Each number is 500 + 40 x the weight over its row's rms, rounded and kept within 0 to 999. Layers, rows and columns count from 0. Numbers have three digits each. The size before them is the row's rms in percent of the matrix's.

# layer 2 MLP gate, 320x128, rms 0.174, rows 147-180, columns 64-127
113:561538415507542460494488496468479454478428524498510582536466487473514404540524464448450460452447552503506546556470482523543467473590451471522501465612535532524483509552507504516495485550426513
099:513574599564531448435477555483541486523506558511577502452554509478546551454450549508518504541433470497511459514511469493483499496575537513518496542437493466484485442501485549501548447473489525
107:513546527522510453540470477556589580547467550503450503456518558466492485499478466496536549459457523453442459509564503498501496520508481454441477478512510498497471448407543444538478475488476530
082:447505542528476501454490523475495503577486479517511465486460490550436485531465425446502492516528507484594454494496449484476585565522511499438539568539528476466446492476514464515478507554484510
103:466499469523552437464536459558526497508485463493550546472505430568456499531533545488523574564454493508524420530552511492524497555455604555494573532510470480514459488536548402587528510524464532
102:576447400468460479480439562519473532520490583513492482493523486506489500504452418492600530436555504448535496491493442503478492500541479492482500496434512473517504502475521567541473554529531455
099:460546339491516488499541596455472413484522465531532517494420508524489483464503490496526544478440492495488445510496500487575504540482430536572486507552435477605496493540523552481540462488473476
104:482496567476520504486491471487504504480450509419531467539445486511513500525489452480530510538455528527478506523521501526510535602504484469540459512502464526443494499515547481516468486494500489
113:581431431462510558535506641503512498494472559566479486550453438486560509428494499520546511507472525510432543499453486571515547492538452523477481427441535504491505443479496534460560483469495547
091:480541529518447457514471486447513506562463495468459454523563472487522538527475480542538471529495501460428527531450475497493609506498453455480518559474463479460503450467495521483566495537524397
103:418489484511513499497501478473493474451578446522491509504521541498478521443513507465465526522474517487484492471493455454476569509507564527440434555483398539548489540511500535505514519506454479
107:496508486572518572537509496506456500509539458531506462490483521519553458446545492435486529482508525540506514507553445558467483496558471467529462500574480452551460500516476569525410556440585512
097:512485428439475509426566471527478500460476549517539454530492523494436492541521429469474523458502479510491489519551442491472508494520483471480486472483463508549556465499529498450486508494519491
103:439499521479516478494436457493541516540395466479500530478513509500566465474477519511476518494489412459537484438472462452503554493449497454536570445557486519433520481500565511548498471558503573
105:509507519457457478529483475566578502491465523513506555516504531523539512511418516513550505501466526483528524476521491459532548472493524562503420517552531482508508469497500488531542526421465557
105:460458468508516519439523527553502523529549570463538535474468485473481505528466510505444523489486501515503491525409473524424482470574509455510505403444525466427510474508406496565462537557473473
113:514546461473499522458468542560403432499462473497458526580529472466455542483528452510473510389494474509553508536475499511489535498532578487513507580486484530518494509485500596546473455465549564
093:544473492546503580487554525469443427484574456447501528539576495508524497546510447520477485446520513529419421522483510525492504498493487508478471534488498442548498523483399544591477524451529517
089:491548435508462512483500481481494498492505392501457520433496531467519488525460458480505423501497493427479503461558503505437516464517473491544503487530484515491463511455452416427417501460542499
098:480528461442506533435531507504509541530466461486552486439547496445498499458427450458510578479408462554563472496533493497479492550477542431456462599499594525526466459466526537574460541489478514
103:527530456532501508430531462491576530465464492493502465518487527495457600497534502447606494507409552571450480490468519533499491469460507459456533510519632507537474446501508380486481518554478540
100:476529449552465551470501533466475508594446523456551479546408448576461449503476506502455497458543503487445566503486473425498519459515508549536516484502449500528440490524447457501508443478490518
094:491477536519474513498490464484515458503561437580496482516408571516517524453472470477468456496508524511520555457621461463551456563578581491476525518477532491451469484500496467531469487493509445
122:495522466396521477509485504524515535545575572480450502485498552500543450470429548497515532504450476558549494539556463513510555494495543517527441481480502539537519562526547533462555412538505481
090:497542569509484422487615507534451460437473554509527516561529478526465424545502459499504536542560532494542481530507524434509505496518510478533511492527550491474448568444492493555409492504578486
101:525512502512471451506477514428479462486545526410453539556493497444465490555521518560503535421493580524549443560497558462476517540477384514600487506571510470505551479513495590478532473511548470
097:498487497462438462513481477509465478452528511488586484497548459554490487480527491533519523463537526469427491510396534493462510528479575438536368462468482490513509462504511500465468509525524507
095:497562453485582493526466489527481488503471455591508491509451541477575520495458451480472476521546570488476533463543467474504493522476553505484412485461467464488364520562447561428537488470522442
108:567485503454456462481483497505529527489562475525473448562515493537453547449483610569449465501527486574547538533585461461550511505457605502510466485530473478510480510480523521556477509488488493
090:445465518532522497547557440521562505503521508484519483493505503491489459506534445462565538453526534482499477453407537504443485487426469550524513522530527452521471498535460430485454541521555509
087:458404474481574535471467544499450472506478448532529482511515483540529474537510518467529537574518427441567505546511518542513561556438525585567517513591475481469530507529592480421442479573543472
093:530483498476546456536490547487514524524576549456516448506471474517483506482538586567432507540503481480500482556491576422513510480503448474556510565434486553488472476476530457482528449507509483
106:502524493553533519534489529524509519445462470543484444510518527477510473445563433507450503471470493578524485529454494445561538543491492566479548427471461491532439507485495526625519522512531517
098:487487485403515461527485438487500564447512411421547492531527499502508506525445505490512395516518425540505487407548491445488505480495492441514552525472493427493522488550507508459569489463507508
# layer 2 MLP up, 320x128, rms 0.165, rows 147-179, columns 64-127
109:535566518491490531533539512586475591435497563465461470478528495487564522468622537512534482505464528507492557503458535536505545468514478465504588473443478516504457521457523461539484493499536545
109:494528407469477476517521520553533549496491504453479525493555497476401497484571534520511534496507503524464592516481563569463525475498476470499504491513570513513573453480464467547512565510561467
090:509519521484533514468481490493465454403519504466528505540489493523563491480437581441478490454542554468477517543473496501548473451519534524560562473527519451488553492572492402562500411503480530
084:518457441510525504522547513553442475494485495497548552520510527475575461491477538549541543583473442591474470515539497498565493448495529553482470520519455493500478489524529531471536505445506485
114:546515519573488472483460437546522447433543523458487537485499531426521518419506461419503497478466568412527512489495513474479478451518424480472432465571548505484469523440449486514400550430546480
100:507535450508524497551473543547471549506511501505529483497510550511551465521529471510549528488519493471495563470503496520502435488498421464493524528470558519549501528479467537591556595466485583
092:514467596458514475537477520518462571531540515538473479506538527467428521508550484449438430550536472537583474532434511513473506405466566519443511462485548522494525576387442529509441567477559480
104:469484399571446480532476499490503422488507529556539460494565479431422483462532534487490435514511531473517550526499470425518370483561505491570508482541481546489503476466524521421515524491568468
101:497476546485463521518498521383563518518495449442466489489498552478530503484562447502408498497522523484487441471477512505476448533522552515501507487553449481505488508421492434472450613596553507
093:489514458573527521537544488549497456530432457541492463526594499479483460419471567517464499556432516502452577546455561536475488467495478495504409478521511483446494525443529483516531491564479510
094:419597503472480480480475569465469537476386445565529477468511480466504509516503464484447569498452543480492496580551462492552490455511539472563530510449485526574488545455498470494462481506467470
102:522531549441545562551470519481521549478462444464569567556419571482503527452440450472503523517462510539563491509507544540512486608466496472472553534508497531439481529432586480531507530499498491
098:528499486559537481448483506532476494471470571494469506525463478512488531463505524429549541481465445481530453544523470448505505434546490510497480394558387429500486478502523470524486565465489507
095:538536501527439550492581584494478503452536486530499528518506451462518501452484484481510511531492542479494499464480426469456445473545547450538496595517509468479518477535459577536535439479495490
108:438506510484501507469547459506519420506549457635516499515502523484471522513506419477492467496442545516543521438563563454513532518516595476540573494466504483503477426521584469511550464507558476
097:542559500522583531495536539552508473545483568464479590493491560528485444498494505468610538492461475524465465469467510584512532516496475496423416449427450502489530427539562544543505425563536530
103:519457454376464514508516463547480511489524477534554515510591448493501579508480517540458508480548431521518450535460480479506531560493552483552473579605517478520486476517519479451513514472491459
087:460421447573534547500464458600466479500478490434530455419544444491469473505547487465472530490558517460489556526518522475551511517509510501518486453549579496540450490412514476523471565465445559
095:519536538515531491450531478457442528481514557515543562548470517505457504492533459562503534437572609484428502559458525495541508522486487507455525517468505403508550573506528498611520535525469447
105:443586532488469489464496467493546524503481417560505539420545500564466519491536510462572575508525460542543529534486459392506506509531586517497508493483501431459456472475468515488533526463482511
097:544562502541492541506523460451563512437529530415488437476545555572470554525492529450497499428483456541520502469453557511521488507449515485446511505523608494518537472574559457468619519478537529
099:484518487413462470541419477446484463459475510505541559487528528469526503509508512475458512445436544504510465486529528534486477512456501527475443491516475546449452473515511519532583412610409471
096:508506429464526495466434489534432491412527502458455452489497481465490504515496488553493506521473487534542447501460471524479550449473448506480517459592548469495543551485577465550568513479463509
117:550580533431416487397430463478526501480494610550536519523495507504527465521483538490512502523500504497595477471466482454529497510479557486511532475530558498467544435446509476449496517470474432
108:435524495580504538451459546521465437441547474568466450480429574436536518454533519494562488485536527494517457529529586489517509530550617483510558462510483474495472439475507410542458536521509482
096:500496493526525468470396524416452447501524514460509462506444444532519545492520525442460569510437515520528510512453584494503502560558511479527578474530430531526517608530603462488531453572452503
107:518512557427497521506501470459440567418595490525445527436429514488481416544574476518507494495479553517492448508522521505460523460552477596532559532505477561528557565456535470528480441569508534
096:445498613493513476428465458550508514473510413520570502521534526466511469498479522520554508443495499530500500494514464476497512528453542501483447508498532425489464417487553448467504525489406478
112:497595472452442489445492522428534384534491584568519549452476436482447482512523511491518467538433455457526504478526528492458485469500520515496497469508474520581476484516529494518508502555432478
092:514453543481436549451537475470540521516511497499449542460497480508548484496536504515523479445565485481524496440459451562472519537463452464528566488498530475470443439519539462428366514548515510
078:505591483456457435503511509392497511528511475543519513595507524483501475494561482542545472454591517500493517431470536432473554510512547519470468455469538512478506454476476581537468499504487506
089:512513539516435499473467514511492480490533430470507551480510442517541451584515462497586558551522488469508492521504456571521538439537598508484579445485436432489546517520456520490501524557495441
103:487505555457544543545476501512542546528573437462428550493492503410530565534464543493494488488483452482523561453487466543455399472520497448444530537513552535482521469555463470449448478499481517
# layer 2 MLP down (transposed), 320x128, rms 0.148, rows 147-179, columns 64-127
098:495482466442486481539509438508480545462526498506491419511515558512489461481498452571451488534530462580441496495513461534487644477461512436515492491519532506493457501511487481553443536472440479
105:497433481484477435477557533565437515420533485453452491445511495508418546562575509473501501474529546548524522511451559548513543505461562550517494550559583482453515437478448504524554532524502521
104:490478559489460526480525454516466480469509535521574555460490510486477515608459500397486471536446445512476482481463469547565526484520485478589481449572461412526507543555525536527548469467563459
088:486486519508544459594433523416514476535472442535542517526465502529546482564508472440536562499487476503507472550511523571591471514557471499495513503466547471396408477463540479516530523486474518
088:499454554541509457492526479463511508447549530460472567511518526494500544467498539469502458481484543515551527464417538503424489510477428501478522478531584569446530523512447517463429561478466505
100:489521447449477457433451496560479481476481441515467462552489528506529480570513447520492514479532539492501629477515478509550390462499453531460576473483516520438535494477415476491602565419496544
103:533475494517445497408458490478477504457516470469495500422481491537526439449514395522538468473537534525596452543489448509517475509487533487429501575515471432542516551493452509540457515470465528
102:420562547546529481493479466532557491576501548474535507474470495447460488532494487480392443579545499511503504512527457462450491493497558537477496450484571486498510518510483420469529502513473466
099:518471460494533483554483484537465504539527403425476466437544535543558444545440453500528526536442523525494523448537528507584538479455459491502509486457560505452504399479597451511494504526518473
096:522479563494485521461503530508459423490509445493528479505518436455490531559503561566501426530425474506488472476518555490555561542513488401495553512496501537487508508507523492546567450576510473
101:487546489496477433424449459521421486541506500532521570558514469575491519502502452427441564590453489526451498434536491451546505569443493537520494480536421513551480496469465488502500549520420495
096:528498478547512549518450554532550449533448541496551464550462541495545536442445483512542504516522501462541541502501603556543473549492509468489533528483488497479416493422517556487501499444526557
097:473588453462527516555547538473531584434554519510497475554484471427531521511550511499466523500559467490400547452435554472558531513515454548543510486556511437529516553426546499500428491465477536
098:528463529480485535465518524520558483515481514532498543579491512476461493464490501530500453424483531484508543554521495507452410524534474554480451516512454497566461563447524583476434540502508484
104:414546525509566476581493435568502471520464477579442515532412530486518471399487434483555517506492490488547552494527477445422521492482527517567496480526530489420475473458552519531456514507467495
101:500475575481523600494505514475439421478524443568445456533461512534543460535489508493489553490489477470539478442468475513486538482511606534532525505462523488537490563537553497460463613518547543
104:489521511541531521527414565438443440536520477536502507475469487507580545570561523547555531405502462548536458566475513516533503471481510486415554560528508505486552429562507540538510501479529485
103:499437473511504550527458499524514534438559467497518475468535461499471514518528449516500510452538476569534433449444556579540473454499632475471469477521495545576520539520547506484490450432425471
102:492531530454494565500523477494483511569552580429541445491538446478463530525440552622506535506517508467518416511507520507448544486444505531476420439533466485469570503489517482590451464555561495
088:516494478465524534563518516485475446568552512400536399509477475496521461527457495554536481507461523503478437478512501562522511460421514448521490518513477538484505493488514549508461484498536459
092:464512478452470502461565485517521538506448520549519481531465434485551464515503485475426440494454431398584476512518554554492513454536496552526500494486455487560518516504472534512547541466557444
098:525489471475491505522530522491516382484513533474543508449536480472524472450528530576494477554500493487576520533492561491475442402553459506537490511468531546604448479517512499493540408568479530
094:542495517477580461521533549553423419460543492492505514576479483503469538525470509532509551516492451456501470471507482470545566559452508524490485536452546509518486516500517549493501555471481553
100:529427574461503494530452502479489540497515545569528575563448525535570574562394469486549478547540471574459502518474496499467486464556486548519505440518519473484418425502514469506584522403568459
108:424575531512487520530450531506525411424553444524485475474465539548546497461509484457538501483545482505526409475460563549481523480548622532452450533474497533474511453462594523489485468537548485
102:452448498532569534479486541449527537514464448488494467525456472442546574451531469494495479558526411463457531398534507585547473470599531414441494490537484485472516526495528459530443491511465494
106:508504550390486490521574510526461530521541521539518471540455512445404521594477477498501497519489429518484442501535559542472499464474435518528462503507467501488503450459462510530524562419522502
103:537466551506486502540495458508481533486551467471517443482477502537488448554447513590544520507535482550440457461505469490565560521527506460480508517526604510415461454562512535478476521508481431
102:523525531570517552510440550511467451509553493590417534461489470488512497492518496479469456503471481588563499491508490463501437427515484588522507433525502530505541496487538510524564529455552525
098:430517476517388502460455409518525492509519530431493565433556487539460473525530437553553512495472536477497397483448473461507472534494543434416426492510441491561503476434430497485489546503529526
084:374561487559496483542490462556482497463516484499503502523485574515476518505489446485570513520471555423496474540496555522513431454565516472519564478509475469521506479485526502510470429509544527
090:534482500453562480559477517519542486535524486480536563484509509554551501502467512464538477484440548501477507546561508564549509505525477496467544571529539471435450525433512526484554536466487485
095:475519488566545500451502530518522478475518494527489490520458493518469539476483535442467541452449540519424460523433502441511454538488527477488528510560525467533484527472499545555527526475516559